Weights of a small transformer language model: no biases in attention or MLP, a variant of Adam for these matrices.
Each number is 200 + 20 x the weight over the matrix's rms, rounded and kept within 0 to 999. Layers, rows and columns count from 0.

# layer 3 MLP gate, 1344x512, rms 0.0664, rows 968-1039, columns 384-415
202,226,160,203,199,217,167,185,231,203,192,255,176,222,194,184,180,242,194,211,178,209,184,205,174,156,199,199,226,214,228,188
216,233,249,185,230,178,196,183,188,211,201,210,209,195,196,184,205,215,193,174,242,186,218,211,172,212,210,171,193,183,226,223
193,220,214,207,211,206,174,208,202,230,199,217,217,214,215,202,215,169,195,176,216,189,240,176,177,165,188,173,234,211,219,196
194,162,177,215,195,176,224,218,202,207,195,183,195,190,181,190,212,216,193,184,197,196,208,204,196,239,198,188,212,197,195,193
218,171,220,183,196,226,192,242,210,212,212,227,200,189,202,207,206,220,144,204,207,217,188,229,185,215,192,188,204,192,185,197
201,218,221,170,192,216,188,196,205,219,197,186,217,204,208,231,217,191,193,211,194,194,173,184,221,196,213,196,209,192,207,222
210,179,194,178,192,189,188,197,206,206,210,227,177,182,215,193,216,203,201,228,189,192,193,210,172,158,245,208,223,224,217,207
166,205,213,191,174,221,208,180,197,223,168,176,202,211,182,189,183,196,206,212,218,182,171,202,189,214,224,193,207,219,218,203
268,199,202,160,213,233,176,204,175,184,197,190,210,209,154,194,158,214,217,186,190,181,200,210,195,225,169,218,166,215,200,162
221,228,188,169,201,176,217,187,217,180,191,216,209,197,163,203,219,207,156,201,184,187,181,185,229,200,190,189,178,229,219,176
177,204,176,173,228,208,184,197,209,159,192,201,206,221,199,214,191,161,168,243,192,211,198,210,224,182,193,200,191,202,191,221
201,202,243,221,218,190,192,217,220,166,210,194,203,182,205,214,178,246,202,235,200,195,202,207,168,197,131,215,231,193,230,194
167,196,215,136,195,192,205,198,191,201,201,202,200,203,192,221,198,203,204,162,234,208,214,182,196,185,181,195,191,175,199,230
212,166,172,170,231,191,210,200,168,222,234,195,200,229,192,189,240,203,211,215,213,218,203,218,197,223,189,219,178,178,211,161
209,201,217,201,180,206,214,167,181,200,197,193,159,184,170,171,178,190,218,191,213,220,196,201,245,220,184,153,197,210,160,189
228,225,198,218,213,189,174,176,188,205,225,223,222,194,237,195,181,211,204,204,212,204,227,216,174,160,219,227,198,191,198,225
175,224,203,167,184,208,209,202,201,228,220,174,197,215,221,248,224,199,175,201,194,221,185,225,186,158,178,188,216,168,169,168
214,209,183,222,180,244,212,201,200,190,198,206,235,159,167,219,235,205,214,191,208,197,187,215,223,213,176,162,199,185,169,220
216,175,219,202,124,184,190,200,196,197,199,179,222,212,181,207,193,202,185,176,201,203,177,218,199,221,180,211,217,196,204,152
206,211,202,196,160,209,199,220,210,168,163,201,198,209,200,211,218,212,197,248,168,182,189,210,207,202,215,195,242,204,225,199
222,190,177,192,173,199,210,188,236,218,181,213,191,207,203,209,187,230,206,220,206,186,210,213,183,166,209,202,212,193,209,208
211,220,178,227,225,209,191,242,222,227,210,212,218,206,208,149,197,224,205,182,206,193,263,152,198,185,183,223,202,215,228,182
194,216,236,197,190,206,215,163,201,193,211,205,180,213,207,217,208,204,200,186,154,210,220,194,204,173,188,201,188,204,224,215
203,226,199,176,209,200,197,216,209,241,182,207,208,178,217,170,195,213,208,208,173,195,245,204,177,226,185,206,188,200,209,174
195,169,199,206,208,205,196,186,186,180,210,187,167,175,182,197,201,219,177,190,201,208,186,187,218,209,216,195,165,176,224,162
197,208,213,198,210,215,214,211,220,191,207,209,196,235,176,176,190,207,158,177,190,129,180,221,201,211,241,220,195,208,189,160
178,194,178,224,222,244,217,204,236,223,199,204,193,208,170,206,198,241,180,154,219,202,213,208,213,200,163,224,226,181,249,173
206,217,203,209,182,184,172,169,191,223,187,217,197,245,206,199,235,184,179,181,173,213,158,201,195,200,216,244,199,196,169,191
232,174,160,172,192,176,195,215,238,198,181,199,206,185,197,209,214,215,169,197,212,189,195,198,192,170,188,212,217,218,239,229
191,212,234,204,224,206,135,204,219,148,169,212,207,233,200,195,210,163,166,188,192,204,203,213,198,210,220,210,197,195,162,213
191,183,200,194,211,226,194,184,189,210,215,196,196,211,174,195,191,191,167,157,217,214,189,191,179,191,197,221,215,197,200,195
178,212,228,238,181,172,208,220,199,159,221,189,188,212,193,170,218,201,229,235,207,181,202,219,197,184,208,191,207,197,194,215
208,155,259,174,226,205,186,218,216,191,183,191,221,175,215,202,194,187,239,226,245,190,213,219,223,180,194,178,174,198,210,217
186,218,166,187,196,212,185,176,169,209,182,220,225,237,200,184,192,189,220,176,173,179,239,177,180,212,175,213,204,177,197,183
189,187,186,174,202,215,179,220,188,181,188,199,195,165,204,202,210,198,209,198,206,195,189,191,200,191,176,184,204,197,223,202
148,206,202,192,223,213,184,212,222,203,198,228,224,226,219,212,248,208,192,171,195,195,225,188,263,203,181,210,250,237,193,188
206,186,187,188,199,213,194,206,188,202,208,223,185,210,190,200,221,208,213,224,187,206,207,197,213,196,181,193,184,224,216,194
197,243,190,214,216,191,144,165,218,233,191,180,188,185,211,186,189,233,199,177,233,204,194,208,186,218,215,166,181,156,201,154
222,197,234,240,238,210,201,232,178,194,207,200,198,189,216,230,214,192,200,208,189,217,199,217,216,178,180,229,185,231,203,204
216,181,224,188,183,219,234,200,202,181,184,207,222,195,213,210,211,210,201,204,173,181,178,206,205,197,186,189,207,211,228,263
196,174,173,182,179,223,194,251,210,203,199,193,200,215,212,193,208,187,203,194,199,195,178,218,211,208,176,195,204,224,240,221
209,233,170,208,171,184,202,207,231,196,208,179,198,183,230,199,227,228,187,199,156,183,177,189,222,185,181,185,198,183,172,193
201,218,175,196,192,198,189,183,204,220,197,177,182,214,173,199,198,184,206,187,148,225,153,230,181,177,217,188,193,187,188,196
243,210,185,188,194,174,212,242,201,204,182,197,230,223,189,177,221,216,189,202,193,205,178,226,185,223,230,204,197,180,238,193
242,199,236,216,212,222,188,216,229,198,217,234,175,190,175,194,207,173,196,196,207,212,223,187,188,214,188,214,207,175,208,176
209,206,187,202,232,194,198,169,214,199,172,211,220,176,199,240,184,220,165,187,193,205,171,225,231,214,186,192,203,206,192,256
172,212,215,179,201,210,205,210,216,180,194,230,172,217,188,191,194,187,199,217,211,221,214,176,227,148,196,165,216,185,197,204
188,196,210,188,178,217,209,188,185,212,210,208,187,202,187,234,207,222,190,172,189,176,237,197,217,183,226,191,192,180,207,191
194,218,178,190,229,200,176,218,200,212,191,204,182,198,201,205,225,221,228,208,198,176,171,152,184,222,207,220,208,192,210,203
186,190,208,189,192,191,200,205,205,217,194,214,178,197,197,229,183,199,209,250,206,202,210,229,184,177,208,251,170,221,188,214
198,200,200,214,170,182,214,187,210,228,214,186,186,213,177,174,181,196,188,211,206,198,183,230,162,188,198,221,170,207,201,189
195,203,196,184,208,214,235,212,212,211,230,214,194,184,197,237,157,200,188,185,177,178,217,220,234,200,186,211,202,186,229,206
195,172,216,187,188,186,211,185,216,194,180,206,209,201,227,215,226,222,201,161,195,187,214,178,225,191,188,223,211,219,188,213
217,225,186,193,170,177,217,215,188,206,203,169,207,211,247,169,176,185,201,171,181,168,207,158,180,193,202,230,179,186,210,224
211,235,198,213,209,232,208,195,234,162,153,186,197,196,207,176,200,210,204,151,168,190,193,208,251,188,183,200,174,210,204,201
227,221,208,190,230,193,205,214,188,165,210,180,208,229,170,209,210,209,201,188,232,163,188,215,213,220,162,193,189,199,192,239
190,213,195,189,213,164,214,191,188,183,210,210,180,202,201,194,198,187,212,199,181,198,167,210,209,219,178,200,196,190,175,200
184,224,190,177,205,219,192,151,194,221,211,239,198,225,165,163,175,199,175,223,216,182,164,197,180,200,207,264,219,203,171,164
223,234,176,209,207,201,205,198,225,177,161,187,183,201,193,204,208,218,161,183,195,191,209,218,184,211,225,224,172,226,240,172
179,192,211,188,189,207,195,201,217,203,168,198,185,224,217,200,194,157,197,190,204,195,212,219,235,205,224,227,188,209,223,240
234,198,195,172,184,201,204,187,207,169,224,233,234,190,188,179,199,216,202,210,217,216,174,176,202,186,143,181,207,183,174,160
190,218,204,225,208,188,181,221,213,216,203,197,207,205,173,173,201,241,239,180,185,178,225,206,200,228,227,215,199,176,149,184
218,243,202,207,204,189,205,223,212,207,196,209,226,185,178,213,194,231,203,186,186,187,236,167,175,201,181,205,181,215,190,219
217,197,176,217,207,205,206,214,172,224,200,162,182,205,156,175,226,214,231,183,198,224,187,178,199,201,210,189,204,173,193,195
186,202,207,221,208,211,173,192,262,223,198,217,194,189,226,209,197,165,227,200,208,173,174,241,219,197,197,210,202,226,171,207
183,206,231,198,223,224,215,180,204,210,210,197,188,221,206,196,187,181,205,228,183,184,194,160,199,186,201,189,200,217,190,169
200,220,206,185,225,212,221,210,169,194,210,227,173,206,209,163,212,204,183,226,207,179,212,196,193,175,199,230,199,191,206,181
215,199,185,222,198,204,200,186,233,195,174,224,229,183,201,240,188,173,193,189,182,219,180,204,221,191,220,215,207,214,211,228
204,204,194,229,196,161,185,183,219,197,212,188,190,219,194,185,211,220,206,155,201,167,190,224,201,201,184,216,197,197,184,216
221,168,170,201,194,232,232,189,231,182,233,201,175,170,199,191,189,198,198,174,203,208,197,221,243,183,201,196,185,204,197,204
209,198,185,212,220,239,200,206,208,179,189,226,160,229,197,231,197,191,193,226,212,209,183,198,184,207,219,178,194,200,195,226
200,239,220,217,207,221,197,214,176,205,206,221,205,170,200,196,214,219,218,188,206,221,178,207,197,214,233,203,203,198,211,163
# layer 3 MLP up, 1344x512, rms 0.0674, rows 968-1038, columns 384-415
238,201,214,255,183,172,207,204,223,176,185,150,208,228,183,181,220,178,187,210,174,204,164,245,199,193,205,165,223,217,194,238
195,174,197,170,181,169,191,190,216,232,181,203,227,212,200,158,209,238,238,217,218,253,179,189,188,215,239,218,210,191,195,186
193,213,160,232,221,217,172,212,191,228,230,152,189,208,182,192,203,167,200,222,209,214,174,191,196,162,217,228,211,180,209,191
193,223,197,233,194,202,179,172,201,203,155,204,212,165,201,191,198,230,206,215,179,215,206,244,177,185,207,206,210,225,189,204
157,188,169,226,221,203,227,195,233,209,207,206,231,200,201,223,214,205,169,177,182,228,153,236,220,203,189,216,203,194,201,193
209,204,222,171,206,214,179,189,200,200,218,222,193,215,218,179,192,204,192,224,208,179,201,217,181,192,201,179,162,199,211,217
209,194,215,176,208,170,198,179,226,179,199,230,208,219,180,195,188,179,224,202,234,217,166,191,206,180,205,215,248,223,169,225
205,176,153,242,149,195,191,206,216,203,231,217,163,255,181,185,186,198,183,213,198,194,213,226,196,165,164,170,215,196,200,230
192,186,164,196,200,198,200,194,187,230,217,217,197,224,208,215,166,198,188,188,188,196,212,176,186,179,187,202,211,175,228,149
193,186,207,192,211,230,173,239,240,197,245,187,180,217,230,205,208,202,186,235,218,206,195,209,177,203,217,221,202,156,208,196
235,199,217,179,219,150,241,206,203,174,205,177,198,201,189,201,189,206,201,178,195,174,209,211,212,222,188,204,191,171,207,196
214,198,203,186,192,205,225,176,204,199,182,244,182,205,151,191,205,216,177,203,165,203,211,190,200,186,183,210,193,185,233,179
185,195,194,205,192,216,239,218,198,188,207,217,209,226,189,212,217,207,217,166,204,187,164,195,195,201,207,193,232,198,192,184
170,212,191,193,174,212,207,193,194,227,192,171,184,161,244,227,214,180,226,199,213,188,178,212,205,213,176,204,197,189,190,210
198,193,228,235,229,207,227,159,218,208,194,205,208,215,157,208,211,215,190,194,210,178,181,212,213,218,190,217,210,185,231,190
228,228,226,223,189,199,232,252,223,183,201,211,200,196,211,189,187,175,201,201,223,224,197,212,207,192,210,204,186,231,196,189
179,160,210,221,188,222,263,188,208,177,216,217,173,228,187,176,190,193,222,154,196,211,192,201,198,161,205,215,167,187,221,193
240,210,207,195,246,203,201,188,169,190,214,202,170,227,219,206,162,164,209,184,203,185,204,190,194,163,210,192,220,228,153,186
243,190,204,202,155,177,202,216,193,221,202,203,231,179,205,204,259,217,230,209,166,227,196,208,203,218,190,215,198,230,179,181
186,207,194,206,187,152,209,178,253,196,237,171,189,173,221,165,201,199,198,214,246,210,221,218,190,177,164,206,209,225,211,193
181,208,236,193,203,171,216,201,175,177,215,167,198,196,213,201,202,198,216,227,185,210,205,196,170,210,224,219,206,183,199,182
175,210,215,198,190,192,189,194,209,189,236,183,206,217,205,202,209,149,189,155,193,209,205,244,208,220,179,181,211,193,163,238
184,184,183,193,216,207,223,186,212,204,146,196,192,147,217,195,207,183,226,186,202,225,221,177,189,195,231,191,187,193,228,229
218,173,187,177,194,200,160,217,226,166,217,243,213,219,236,173,190,200,185,185,170,207,212,210,192,184,187,207,188,194,233,173
205,201,194,191,212,228,184,188,182,209,154,247,192,208,182,198,205,193,207,181,200,222,173,215,200,187,216,175,223,190,188,211
172,257,203,206,219,213,226,202,168,225,222,203,210,204,183,253,178,208,218,170,161,183,228,183,201,208,232,223,203,178,191,162
166,169,169,235,189,231,182,208,195,186,189,186,210,202,208,185,226,237,226,225,219,191,191,202,199,212,191,200,233,214,200,196
207,213,230,229,197,174,200,240,193,182,171,187,211,193,202,210,175,228,201,184,220,190,199,202,224,183,209,225,233,223,226,226
191,211,191,211,212,239,210,201,220,193,199,179,232,194,146,179,184,190,212,172,197,230,228,239,203,157,223,224,239,230,189,181
173,206,191,213,208,183,178,182,200,158,232,228,212,188,220,215,225,184,192,189,217,211,203,204,205,182,177,227,249,204,222,208
184,218,240,194,191,192,151,200,218,201,217,182,172,185,177,189,199,195,208,215,214,194,194,225,199,184,226,204,208,172,208,189
216,189,202,191,178,211,171,185,175,205,238,212,172,159,224,202,233,206,209,215,188,215,200,244,210,202,203,202,195,200,143,198
220,225,205,221,181,202,232,214,193,164,214,148,199,190,203,190,201,212,197,197,194,205,204,189,175,213,211,193,201,220,210,216
195,200,212,207,201,192,190,177,200,182,199,219,188,182,190,203,202,202,162,197,220,207,179,201,213,191,188,245,191,253,205,242
204,213,180,207,193,199,202,231,183,182,230,193,194,207,187,196,205,218,178,191,206,199,240,226,191,201,209,214,196,191,222,188
184,231,188,180,237,202,211,195,233,226,164,200,211,189,213,234,228,202,203,164,239,224,189,157,186,188,235,229,208,191,166,210
219,175,190,203,217,238,162,198,209,229,207,198,192,195,197,208,212,180,220,215,179,212,193,231,207,247,225,203,177,163,194,193
190,189,213,192,173,265,217,195,154,170,172,220,193,181,219,182,190,190,209,239,257,210,203,177,178,219,208,186,208,203,193,216
215,176,170,177,234,216,192,218,227,246,196,218,213,243,190,203,222,182,210,214,214,183,192,211,215,194,229,226,211,193,200,192
209,210,194,166,169,222,201,193,210,197,173,140,206,200,193,153,198,212,206,204,200,211,202,198,205,205,190,195,192,223,219,188
188,210,173,197,196,178,197,194,197,201,203,200,228,255,203,220,205,198,218,198,186,218,170,205,189,207,199,203,237,197,250,175
184,156,204,179,213,187,209,222,172,198,170,198,203,193,199,215,141,157,213,210,219,217,171,159,180,221,171,217,163,181,193,203
203,164,205,185,211,173,208,221,202,160,220,177,202,231,222,184,202,174,225,195,244,224,198,163,196,195,188,205,244,223,186,205
199,195,192,216,154,220,201,197,214,205,180,243,184,228,249,193,191,181,193,181,151,196,222,187,171,220,226,182,213,231,190,192
201,219,189,162,195,191,186,199,177,237,196,213,198,244,164,187,177,212,223,205,197,202,195,196,221,171,219,227,225,220,229,206
210,191,206,204,235,179,211,215,190,188,220,213,178,209,190,217,233,190,206,243,210,203,201,203,228,229,228,201,199,195,210,171
162,184,190,179,199,188,193,187,183,188,151,209,205,188,191,193,225,154,209,174,205,187,201,247,206,185,194,218,218,206,230,171
217,196,185,238,235,194,205,189,194,202,219,208,195,216,173,153,201,172,180,172,263,181,176,194,204,201,177,222,197,219,183,228
210,225,193,172,180,193,231,182,180,190,199,186,192,185,178,181,219,202,171,199,222,202,212,167,233,183,194,211,239,178,201,184
189,235,206,219,175,228,164,204,189,244,235,194,209,205,196,206,198,178,203,230,187,176,189,167,192,222,221,202,209,170,160,211
149,201,171,198,203,183,223,187,231,199,236,189,211,209,185,209,181,197,226,207,154,187,235,209,202,188,176,213,195,212,151,198
193,183,228,182,186,209,204,199,187,214,203,212,211,181,190,199,184,204,216,222,221,201,214,156,212,188,193,188,199,167,205,154
206,201,186,215,164,208,198,225,224,185,185,192,202,215,190,174,194,192,204,198,185,162,143,210,223,205,163,186,206,221,177,185
173,187,214,198,216,189,175,210,221,216,203,238,182,217,195,220,206,221,227,217,218,239,198,232,187,221,227,181,184,210,172,179
230,199,197,201,214,202,191,203,213,178,169,197,198,167,226,204,210,196,186,181,237,248,207,174,243,195,156,190,176,194,199,179
258,163,174,212,175,220,211,208,201,191,252,168,164,197,214,162,164,217,229,194,199,145,233,233,173,171,211,175,194,213,196,183
182,221,177,184,235,140,182,207,249,180,211,225,204,238,187,214,216,212,194,193,228,195,208,211,199,197,185,186,218,193,189,220
221,253,235,172,201,217,202,237,199,180,182,214,217,214,207,217,200,223,192,199,218,213,197,218,184,181,188,181,174,206,184,171
209,218,181,240,187,173,183,196,223,189,190,191,186,189,192,202,197,188,187,223,210,232,199,192,183,174,213,227,183,195,247,210
200,254,226,206,186,206,212,219,179,191,180,183,211,182,196,202,218,183,205,194,198,197,240,184,172,217,213,188,199,184,213,183
167,199,234,191,225,208,204,191,246,182,174,229,215,186,204,203,216,225,194,214,193,220,200,171,203,199,198,215,236,210,202,186
244,194,188,225,221,204,185,172,187,202,190,202,201,243,186,210,222,168,206,202,198,187,212,219,185,211,189,203,180,195,174,171
202,163,225,177,225,207,197,208,202,181,178,200,180,188,218,233,242,200,190,199,189,243,186,198,207,209,220,172,223,211,218,219
208,201,212,196,211,180,158,187,198,233,202,208,206,178,216,229,198,181,203,257,178,219,211,196,176,194,187,212,150,187,210,191
219,198,204,192,230,158,183,206,227,180,196,212,202,206,196,192,237,165,229,149,227,203,182,245,186,160,223,204,212,192,214,167
193,201,188,216,204,196,184,221,158,199,202,234,194,176,206,170,188,211,184,223,167,192,212,199,209,178,192,218,191,213,183,157
200,200,218,176,207,218,205,191,223,191,219,224,214,221,157,181,203,191,197,203,182,204,178,163,218,163,175,210,188,212,203,217
212,201,227,205,225,167,171,211,219,198,191,185,196,168,206,212,201,216,196,188,217,172,225,205,223,182,188,214,242,187,181,192
169,214,203,209,215,199,167,153,206,210,255,187,225,200,224,207,181,212,169,178,214,206,180,202,223,225,155,184,217,193,192,211
210,197,230,217,172,163,204,193,224,177,183,254,156,204,184,173,212,237,217,183,204,240,205,171,213,185,196,216,171,209,208,228
229,205,200,222,141,198,210,241,211,191,194,213,195,212,199,208,217,208,183,199,216,243,198,185,214,171,170,207,238,230,184,209
# layer 3 MLP down (transposed), 1344x512, rms 0.06, rows 968-1038, columns 384-415
186,247,209,222,196,193,184,239,182,189,204,206,192,219,197,210,224,220,168,231,192,185,206,244,197,240,239,184,228,191,246,194
183,188,213,210,207,187,211,221,180,211,174,224,251,173,193,207,189,196,206,196,190,197,163,208,222,211,158,199,239,209,196,215
183,222,208,217,166,178,207,181,205,207,195,223,170,203,217,225,152,153,224,220,203,194,194,215,196,201,192,187,188,227,167,232
213,173,162,254,233,204,203,222,200,213,192,190,208,181,182,215,196,239,198,217,208,167,187,156,217,208,194,221,205,150,197,158
201,194,197,209,209,178,201,217,208,191,219,145,255,202,180,206,209,191,211,208,213,218,178,216,175,180,196,209,201,208,186,201
179,196,210,236,194,192,198,200,198,216,174,197,226,205,162,207,204,216,220,201,191,229,190,177,207,214,214,223,200,210,175,172
183,199,178,233,168,199,200,193,216,260,214,221,220,161,178,214,176,161,217,198,196,192,225,185,202,235,219,190,210,213,189,189
217,181,196,178,247,183,189,207,213,171,218,188,178,190,195,213,231,190,185,164,219,169,193,211,213,229,198,210,193,217,199,191
211,169,196,175,197,223,192,217,201,222,195,188,174,185,227,188,208,234,179,236,220,176,213,190,213,222,228,202,204,193,220,233
182,201,208,167,213,220,210,184,190,201,147,207,211,210,177,218,223,199,208,195,189,195,170,200,223,183,194,225,196,238,226,202
231,188,183,169,183,218,206,200,156,222,196,215,192,223,203,165,173,174,208,199,184,204,214,189,205,200,161,217,174,191,225,186
200,183,182,183,210,232,184,187,205,209,199,184,212,161,228,205,212,199,216,193,188,188,188,188,242,206,185,184,208,187,211,213
205,204,193,199,196,154,193,202,171,208,215,226,189,185,187,221,198,211,217,200,215,240,211,194,200,219,191,194,204,213,209,218
191,171,210,183,207,173,216,168,196,205,185,205,204,231,197,198,221,213,202,178,204,179,209,211,239,234,200,165,207,166,185,217
190,196,150,183,190,197,198,220,210,223,162,195,199,184,230,213,202,216,197,182,200,216,206,178,178,193,205,201,184,213,181,229
188,209,195,193,180,214,187,215,206,215,214,205,215,227,237,211,216,158,180,190,219,182,164,188,233,230,197,199,175,191,186,148
199,178,173,210,220,250,166,169,216,161,203,232,174,247,198,209,207,174,268,171,219,197,182,215,199,250,189,183,208,203,212,195
194,203,223,203,196,185,162,196,227,180,187,201,120,222,193,199,213,195,181,206,199,189,207,206,191,219,209,189,214,202,192,182
221,214,212,177,215,206,222,163,223,220,177,173,222,203,201,219,197,202,157,205,183,181,198,205,197,175,179,203,199,219,210,213
214,196,238,157,214,184,191,201,202,189,214,202,198,183,216,206,198,235,156,213,197,222,196,218,215,194,217,185,194,215,211,225
204,218,173,205,211,200,241,190,175,207,172,207,154,203,225,203,219,207,158,192,213,200,216,214,194,210,204,198,223,202,222,195
228,172,207,186,253,177,201,181,179,178,150,201,218,205,206,220,200,185,176,225,224,235,190,201,196,205,179,238,230,228,177,177
183,210,180,202,233,217,191,231,191,198,212,181,242,211,184,197,232,215,193,205,191,178,193,190,204,180,192,216,212,200,176,211
190,202,225,225,196,209,173,223,241,202,216,204,187,161,205,216,191,167,203,230,172,231,169,190,189,169,183,201,172,196,185,180
217,204,201,200,196,207,214,203,198,193,219,186,199,209,238,205,185,205,223,178,193,184,171,190,193,232,174,215,147,184,204,211
194,192,210,182,210,247,188,190,174,163,202,184,211,180,212,182,171,184,195,205,200,233,193,193,232,185,235,178,202,193,210,227
189,207,181,203,194,172,204,218,177,149,227,172,218,180,209,226,199,185,212,181,202,209,218,200,224,210,189,196,196,188,183,234
189,212,178,164,158,149,227,227,198,223,196,182,225,238,234,178,206,187,208,195,225,148,176,157,211,233,200,194,179,222,194,217
198,191,175,163,205,231,217,200,209,199,205,172,199,182,195,211,215,187,204,212,200,180,206,217,187,210,216,221,207,154,208,172
179,188,193,211,220,210,201,214,174,239,175,188,200,210,197,184,205,231,229,181,194,171,216,206,177,187,234,252,246,204,181,189
244,223,188,235,152,216,206,210,177,228,181,208,207,175,213,220,182,227,191,202,224,197,226,225,180,170,159,237,225,174,210,250
198,227,197,189,196,184,205,234,213,211,168,212,177,168,170,188,210,222,205,204,216,185,185,200,178,217,215,226,194,188,208,211
176,195,171,183,211,200,207,196,199,183,188,227,171,214,217,221,195,188,190,195,206,199,205,226,215,210,209,171,191,215,202,222
203,208,185,196,187,178,190,240,182,163,185,195,162,166,199,189,198,211,195,192,190,214,211,199,203,183,204,196,229,225,221,162
173,194,209,163,200,216,173,191,184,197,181,214,208,213,183,252,200,180,211,249,204,206,190,201,228,198,207,194,208,192,192,200
176,181,227,165,190,205,203,174,183,174,219,214,250,195,154,201,190,158,177,221,199,169,161,197,244,188,216,167,219,159,183,176
235,215,211,155,159,205,198,196,207,202,191,203,188,233,173,183,224,228,200,176,149,177,204,194,220,149,217,201,229,208,208,188
183,210,189,218,241,213,211,200,194,201,215,202,183,177,184,197,207,207,206,199,194,183,215,194,222,220,173,206,169,173,212,169
189,220,210,202,236,196,184,211,183,206,172,219,238,215,176,199,179,204,181,239,192,170,215,199,181,215,226,181,184,212,222,201
181,185,200,188,210,200,224,190,181,171,192,193,189,223,229,202,225,190,200,185,199,167,173,202,222,232,224,213,204,203,208,196
196,196,220,216,196,203,207,201,242,208,181,189,242,198,163,194,209,218,206,210,208,173,207,172,196,230,222,245,209,194,216,227
223,202,212,207,187,189,185,204,228,217,165,234,183,191,220,181,211,178,234,196,177,201,225,208,216,165,176,185,185,175,193,194
206,213,216,212,177,201,208,220,187,181,195,244,196,174,229,180,202,202,199,230,181,184,226,194,206,207,177,198,179,206,224,154
217,185,212,197,205,184,237,186,166,208,175,166,204,224,190,184,225,192,179,201,217,198,193,184,193,190,200,179,216,155,218,207
174,183,185,248,181,228,213,198,187,213,212,192,178,197,210,206,192,177,177,183,177,181,217,199,183,218,195,178,189,191,186,217
198,175,172,205,212,171,224,180,192,203,232,234,189,222,177,202,224,185,232,210,184,184,194,180,138,189,198,210,217,222,176,161
226,198,226,171,207,228,182,183,202,200,223,208,187,192,201,166,186,210,182,218,166,225,203,169,182,186,205,183,184,164,193,224
197,191,258,186,192,195,199,193,199,186,200,203,224,221,166,200,226,217,203,187,226,150,215,220,179,232,198,232,235,180,209,202
160,207,200,156,195,256,213,205,228,171,199,188,233,201,202,228,216,202,180,210,188,201,198,215,198,252,201,203,207,187,158,192
227,212,254,164,191,228,190,217,205,207,177,212,174,220,186,187,205,236,180,231,194,222,203,167,176,229,205,208,200,197,193,209
219,198,242,192,216,180,189,188,193,228,134,217,179,194,214,187,206,237,223,183,189,166,192,219,182,192,187,185,193,185,177,166
256,210,175,175,171,198,203,230,185,194,207,185,206,195,168,231,210,180,194,191,178,205,193,242,168,179,224,203,219,205,192,197
207,172,180,150,259,220,195,207,181,183,212,169,226,182,210,187,193,184,208,203,194,202,199,186,181,189,197,205,220,191,200,198
237,219,186,195,172,188,226,219,164,201,204,208,201,200,215,201,210,214,219,211,232,194,174,206,180,176,187,214,168,233,215,204
217,211,219,176,168,207,201,194,217,170,221,202,224,212,193,199,191,211,203,217,204,181,189,189,207,204,191,198,233,198,212,178
192,228,222,181,206,165,223,183,208,200,174,183,215,186,223,196,205,188,173,205,186,213,171,202,200,168,195,186,210,218,170,181
200,188,205,219,155,229,216,197,208,197,153,192,229,176,201,207,217,200,211,185,183,197,201,181,202,183,206,225,206,237,194,172
211,170,174,168,240,165,190,186,196,220,209,227,191,188,204,211,185,179,167,213,183,164,203,188,227,189,192,219,204,198,201,173
200,215,224,198,216,220,222,184,213,180,195,188,212,208,178,212,168,214,205,177,224,207,161,214,224,214,200,233,206,170,174,203
184,160,195,221,233,232,218,170,206,186,210,235,216,211,198,188,198,188,220,188,209,213,199,195,215,216,184,208,185,225,213,237
206,196,201,220,199,190,205,224,174,194,211,216,185,223,220,208,235,180,177,171,224,228,185,201,212,168,179,205,199,194,237,198
191,183,188,188,193,182,196,174,216,213,255,177,193,179,235,201,184,232,187,204,184,210,175,179,234,191,202,164,204,210,203,193
236,208,202,204,193,201,177,184,216,199,232,189,196,170,192,229,222,170,220,197,187,203,182,199,245,193,207,179,215,199,187,198
199,218,181,202,185,202,215,167,167,231,207,184,220,217,174,204,209,228,169,165,228,181,181,193,235,190,220,183,218,214,232,208
209,170,195,213,204,237,173,152,202,223,194,156,257,203,174,222,237,179,204,233,156,198,160,227,217,236,215,182,170,253,188,190
231,185,235,226,182,184,198,217,192,220,175,185,200,211,194,202,231,209,177,221,208,235,239,199,184,212,226,188,218,201,254,221
213,197,186,203,176,182,188,212,170,186,196,223,205,198,223,227,217,218,201,196,186,187,232,236,178,194,208,165,214,189,206,173
207,212,254,212,200,202,217,181,216,205,184,216,230,170,224,198,219,168,191,231,176,182,173,222,231,190,212,200,198,231,192,206
210,204,199,179,191,199,203,221,167,201,223,220,229,212,198,186,193,147,204,217,201,215,199,200,151,178,226,218,188,230,187,237
167,183,210,193,193,240,160,183,172,219,251,149,211,182,211,221,194,226,201,210,181,223,201,203,200,192,228,180,198,191,200,185
187,183,208,205,266,195,199,176,193,195,209,207,207,175,187,223,208,192,186,190,195,188,190,188,183,219,235,186,186,171,191,193